Part of a small language model's weights.
Size: 10 layers, width 128, MLP 512 tanh GELU, vocabulary 512, 2.21M parameters.
Architecture: LayerNorm before each block, learned positions, biases, untied embeddings.
Each number is 500 + 50 x the weight over the matrix's rms, rounded and kept within 0 to 999. Layers, rows and columns count from 0. Numbers have three digits each.

# up: layer 3 MLP up, 512x128, rms 0.131, rows 14-60, columns 0-63
# down: layer 3 MLP down (transposed), 512x128, rms 0.0937, rows 14-59, columns 0-63
up14:394452398517650501542508542546460502469484525553574433392581520437467459453489494587490498560548538459409522430564495512455615495495526536498495512500504421463532481514382455454533499556544469
down14:508528533481567450582593534501461540557594517546473386531520575449499416558545484598400496515465528472555540494571470523480558406448513522518444467591478610569508558429474561492566516463475502
up15:507465489499561476430469508521463500494497453544492481405509556466527467492447489500474502485481536521519461508697489452448465476502530472482559510466487391519483520489523416456521446507491488
down15:491494399442621521422371519529492459476494521496506520450465585421455468476433513509454437561454506508509543471898433472470495449436613524426611445524408426533589524363432413451508422484426513
up16:414529512485472505491522462489404508433505467528472510504450466506433485560509483462491507539541504439510553453535457529514458542489436554540516525552480478549544533561418487493475628470460459
down16:451554575496457500483494442447545516475461427441398489500469507561518454501530478470569517467525426529473455460548504519540531529508510420503501496575525426546556457436552509601459444488506477
up17:549491443395586527486480520487465600474515492521476460454553542431466443494496520514464537598517513550491520473634465464406497558458487473440509468488492493465548508460436414526564550497599510
down17:491472539518525509455470449474445485526552498546482431494464540504491505478488466496549526496496445506516597488671474532459490481477523484475142485523512457527529513540438499462500463516461506
up18:496519402550461465534543430486554480519595500541616439499555547532448341405563353558508573456608438483484447384483413545536573461499598456477557470356492544472587515485554491443595558542375497
down18:509533429503447480467363457451507569531453445437543494577318471536501541567551481447465461427408523598520566504498554454609496510361569575438542503537461572484510497506638529509417556653404649
up19:459480484512563538497489508545399516433488528549504452434462529471351501487501525514494474551536499507488565514577417467457507580473498586450496516485468490468558484439406464484548480572436532
down19:471546532521495489480522552475431506516531488458497500494520515550488531510527500472475467491435503509493492523524474467502482516468457480488447504516562486549495546435472481484518547477522529
up20:460483552445487465413430581513420435518560490509476578467437453477513533564572453550570511468536557478451485517534470513430455547525529676594545530496465477491535524434456471483516452445531484
down20:484569510448450503490562537463488522577579483401551510575420480489510539527483501512523518551572572465581407569486580499491509425480551462616558460523437466542442487527574571466488464477599524
up21:498455493524583571503434468536434548513529565552463413478514514451504435372555492536518471638532471542517507543591393455476530566428512572456509391453451471402604482479476323507571520522554485
down21:507404509531494533485537546452466498499522562482530441515455466516518476417510439499511472565542517449539523509620479503508495533471458515499262496474503514485544518533484464462466562541476489
up22:462473423424585563494452540538508497433480548552520521453576491455324426457474513575493484571530519542395522434564495458455553472529606535466509499497538474471521513504411389482548503485551452
down22:484481590428482505508480473424457547560509591540478428521474488409432453505654479584513479577610510482526534447556537503473573391421554494537346436602513528603460542456476511483597513520487547
up23:492506464515515470481525548469454462516512500567483538495525461468486528526513407517523480464484524475457429490500503527500578402504541539520616492460494489504475564451462514479511524504525478
down23:504446500518520454558498527467503516485493501542466489451531483458505500522484525524502488472482522499516454470517512535523511527509488513556477535482457520524497538468530506486499530488496500
up24:421479502465497498513399513543487543454498486610538486453532509526469525484529459549481562492530447474507480432582456465396496453529523487465450479516467490518467474467459503450505591486492486
down24:538408565480487463568410579485512486564591405434512428613494361450508484475626503632518555481520449419467493536502604598443579483558484510576498461472606563612412503443423453427561365623529521
up25:437481471533467477492418585453480399581388517502580503444430517486421501505497435646510436465564520563481480331682522502549545453517633534534528556455560534498450524420460472538607406434349509
down25:448528411452481484438498578492505563555440472419460439508382513439601506529424513546483484432567547511509490464497562569569445440522532514487582539441579463548537581569532467610488392540520540
up26:515465460404524529493468551523415606458502493534504429476550487438443454442486512508490472611529501497441584539620475523435484583468518452443475428532493474492602494491485405557543582489594533
down26:504402515545547524478545501491477486496512515568528409483460538557518529484484482518504505497504452470492608518678488509448507504442475453483098467541488431500558555493489496426499455546451539
up27:427492499493579522515438530560463449449402491511637513487540469522404475416553558549497515489601486543450489381544421492499506496422645480487541558431471534472549570401478487494575559553508416
down27:513520509467469542506611531516580456518447487520532550471492531451490505484452410530509489429549474530437541469557508459563480460477493510468488539363463520464495446656549603487441618489453422
up28:483493499503509505511531530566450500475498456531544593405444495487488538513468507487476488554521559533527473562655451425404467497450478526516507515461473498515522560442482491488481495528464505
down28:494524394474502499490386502484470541456510478379606505539527468476444483476420465520467478534448445515502525515723476466450484470490532526437574504505528473536556549467477482502530399537487471
up29:495419435437430492476397529541453498496440548526524410549433583436485479423531475579572548542559456467490550470541508547452483475430571507478506374529537487471574449455412390510550577505591498
down29:511459552491468469547458455553536462420457513446528445453470519478545471478507513495529513531572546502531517488539497585526493417420465496553402441523530473554502495571534508463559532526462438
up30:474446388470448551492395492494386539484563407554511440468505484463460495419469511574555521561490468515488525557612432538421437535450488559350500421463571511501517492426417396504626546464622530
down30:487466514523472492448547489508420513485478474537526404464513514529467471482484434506504509539530416479517555483667373605475499453510487524537209541516544560566426529471496530431518541505489538
up31:475437434451526549442439577524481564487448480501479455549519563380428393445492488565514567541547473522470547445544506416438529496479622479444514453563523465373569453488500386488560600521597476
down31:518446517463508530433522486442478482529518551488419503438474489503542499444588472512533517515492484451546573537569522518474529450487604503486186467562489447498493533519459452417537487537489483
up32:476478484398599488500327521514446511484474476536523429507497549451412446411482476517564598516525473538472545497606505474444525537414568479426543423493525512483571512498442400480539570478570472
down32:474492555466522492460483456441498542449545489543510448401531481446486495491478477519494519480496493439539560515595507529543521498479647472533230469505485463501514534539530489439500522516452483
up33:462405496499503537418490534492474467500421576522569454504494547464408462501498485568588550460523504454439576488565481449426535557528511540455434444508466419504481458510405444479535528536582461
down33:496494490523534457505476508591481476463455443421549483574486568512516470489523463533521585506541474519469497475516503563519511492461460506466504404528446479524532460503481538474549543538561500
up34:557431428459503493495493441472397475509500464513445474499538498400494503447425424506513527497448482459515504475654412505475496479475533531505561497472540527444395481538402477526423484551468474
down34:609549552503510470492620425515482462539531473479520473440543520529476508487516464464452490472568451489422527493510540474507552366553648549519515495553421517561461483443565463485523463508464451
up35:263513519485507427496414380441458442456536537537756483451546537445450415509501569597560653449574611366536481459544457470547416543425595534495527451393539461474479426572400540390506562654391449
down35:547557562321521575582631436359610523274432763509555536481306534530578517501400512542526597673359559435453478601479637439468430427504464327457481577489455567629450365389331524461677474363426506
up36:492450480441534513481467500523466480446496457556506433411480510482482485450472504529534524498524460455452563476659456476468482538570484473462500441535491476467513483525511436471520476479498512
down36:521453479479501470450486535475453520517496494516530516492463483451471438483543517545511489535493480466497514492688468490455510496493534546544430460506540535548477536473486514459512483487440494
up37:428456357419533552488380517516496527462543530544508542415604495572438410463534517545495543512518428539435520481601452469476561521445510554442532409509440399389450402416452455484592503498571513
down37:426600544369413572523551579469453567529540564458522503591478480426491438598606516628503574508505465473544489474600512455537492417539502523531371497568505500504505451429479480440536573530592562
up38:456471504522490519445443523519492503478488536550491475433576511477467497457545408573516533541522451499452521423555460494478544483553570557486489489478497488479505449458511447488494486488501499
down38:551449576452500477570458533478495511481508520478542487511481467516515404471594486538521515515499521445490516503515524519490516461478503510510465484469557536562462496477508523478505456537555482
up39:538504470492559526503538568525415507492465589598542469480527535484517480447561501521561508594594470460448515490543493551475536504491553545410514416524418431483568458477398462485538544553513446
down39:558483494481521506564611490449500535567526501553570493425517503474485490543519527422464476489535509419435477488520472458479561510484486528465457510464500511532538518433477509432502451534549470
up40:516505460401561546460465519491429515459508497544515518455492525477504495478495486503515500469516546493509510498648511485417518527469475476468529465480456433483486488484520480440515433464494489
down40:467464461453565521449429483505493479491508536524499472485470552474475457476493557503495475540460434545459551414792448492476473464518621529415430475526461464505530523386454467431506443535463533
up41:470470536436579497499426552513502491458487519565509503464492539513520464446543519586537439526487477447476557479647376420429548501435498553518515472531440456486557441403517496436536471517472490
down41:543432595530575500505455514363460432543537465484469398486512490466443513471565500486389521458453462483360497530573494553510491530509471452450542541493590513515529504508435544454515464572486468
up42:433466425440590621507539600558465530439481538547513475379555473439442496385493478572502507500518487500392480439561492443514546510520570525437509459488493437359490381532425409494495500532560450
down42:475516514438530501560530580479468547527539546539453427548492544453522472553641469601499456532537485497583537489593518472470587403463485503484428450559498560540482500512470530483533535482546464
up43:496446483506596463483369532522462515486486557561521514441522534539511522435536505560474581532500488526443469415664496475450510528520560525483440440541431493433546436414555474412500457453556471
down43:532494507481480472457540489476539581544518509518532587466464497491458405527558421576479544466385508477492528469581474532517519465517556568492485460506539498473466446377526528429503485411513512
up44:594507459551543559554540544526555527446399497488651508493409515489397439419454578558493508509602503559531517329524431555521566459498456462498529535582488479530549544527514471434574554507363392
down44:474413421525477393543373520555473469589557484522456483603536557512480521459491525452570444455519512489534506559521498402549494593424570595520509467477510520488542396474608511410587449470613510
up45:478437487415501528476477531576451481440508493561536467504584537423451387427545450579491540564537424468393532447534481450456530565461507524422469402516492461453530513481444476508580585500573436
down45:518451560558526523566458506562572436463417483427581442569516534450524370464480443468601577558588499524456505383487514624434492494456455438390514416552467491540500502512538441484542523550505452
up46:479471542433605543471461499463473515474493500550491500397539542498529482492462532508501501559478497574469535450623447372438487522531522493482503520486454451461568441559487451478500505504502484
down46:543498474503534424457458489467514469563489497519604509538418538491526479478560514526454506490532435538545553438636433510481535457478572568471451456451506545489457494461430486437545474546476513
up47:493468517439462580483466573514439508487456497548553485504509567440412422488534471558620505504583461470495538435506469428453564484521540503485488561538552479459533517470441405423615525544511491
down47:512497544517542502465516453450484536502507552482480496505452496510523518470507535437489517416519517489501532515576495500523493499437507547540455482540505460527441474511490479463565487506525538
up48:456454460463590497399358571516525511445513531561485472413545566474509483480477532549504499485528473424483524427619489418491494519590553491439489511522478555403533437474527467492461486479501489
down48:536471595468514559463473479517564525543489505480512598517488501476538417505599506518527423536460486449542437538526573499522489497544508491550531462478484465585425477449455407463492477424525513
up49:536445538500551508565537540508422534512513487504466511473494468462483465460542512493594471516500507470460515507518509489383479566522443510401566497517532437554530526521477489488515538475542545
down49:491562461424454528558498469511493511437533455552484468459437526503516507552429499503449518515484490501555478514475458589458457497480474493503528503481537527476470527482495526511514526494649522
up50:465481442488528432471443527600553551489530470550557396466522516469449501505520522548545525554491468423482553483595390492489579505437642580430533392533485449428522522490519468492509562524528505
down50:465460498520467547521484591464479507553537383517447492535507467498449541440516440624574475449525440478497549504472463535548483491524474528491504542485544550536444588485375518544586556486616448
up51:365469428485578538416416559553554523444515506531536513440578504536493431464499538544483548490532490505418490458585516415464563523500553510456519430496512485470518422465462465455546518430555469
down51:487527576460471529504442588527520494514499533468492571552535560486487428477583489572544511517534466523522507456568561469518443458521503430483487373478549554629460484469431519519568520482575551
up52:511494424384591503512413430509433538424573506558499480367646495478443467506493522502470506604524445579451548505608444443453448544462495515453487446476470466457607465471426445526445503534537513
down52:497472493495464504508501461447475444524490503468482506544492467484512456527458491482569548565517480525485570440640489525510548510529530518561171489533552474484559553512430487477448485541485541
up53:441451429506522466534426503522432527469480525545524444468555529441441452416535492546518499550541431505443522507528470444428627507464634672452524498479499436442520508479426472493546523543479458
down53:459514515583501497527519498456527526525483532468535523501520440488457441491595486470529499506504463498493482475535477504525525461500554529524452528483504536493468496561451500492544506505552498
up54:460442426385597540485492499485429497480467540596538440406492482439545408434527543478518543501531461447455529527557491480459549601495463441470519490536476410466529541494473424524510542519508503
down54:453480478453510529573514546458542517466486552502503503539493560415490435515464515531516543515506487535441522452604492534512533481528434509494450475531513482470556475463403513468494501504514444
up55:477477515503554484452476536509473517460518541537484476403499548465496494516478497497473486487489515540500522479736505488435528511492511446450559491492445423525536507457538473516549426522537522
down55:499467390449639549416373504521478430444510510526492513441465569412449461475501554511419446586454505522490561451839445462483490478507614521431506434490422460491607566417444431463528422542411545
up56:381444513498498480442475502543409527454466512556536439494485514472438437406547479538498554535528478472486541451508454430490563479518529463482487461586505477467545521475474451510500600527504450
down56:509439545531534445482431503482467539456439526413621467575438505466502448471556573525618546522563527461482504562485442434473566453474389481458523490572484457604499461521482357523581491531505419
up57:405451439456558442468485482513472523475432497595538481459568551450466451469487484492609516589593516527532517479512538484456533604523580480457479504520510461510544490529389540466514571551475492
down57:510487524473569511545528521421530564567457473549541493453576577437436477490496473382456476435541501438468460468502535462491549551484468512504498585533532461474494558527561516398529390630499545
up58:498406465469485559508546488534478480457490537549604455478527491472485490468516537529589592491553460454528537485599442489438550479538502527458528475508464399521543469496485530470448524540510474
down58:534466484514524499556519472498514461496526491492513503469512480501504460528549549475488506479525470487478480531566499480479572526556434505482513524507554550528512478488477558428528504501530483
up59:424480512465441513528411496539426483480477572541518421475546518496455458431583472567510526598586441472425493402533441427481589460565537474468492508506425522419536549481457447460516560559530464
down59:472496496544481481529532524466557498448504555532499472512476417505526490494491502379518485565443503523512516471541496438525560427557462502509503514546482486585500535549469497528523401535542523
up60:435474542493548561425474546531425523432472555566561457529557546441517445467500534558550560523550452459417590460528448414457519525433453484482498437530410437451523519501460446456539540536577475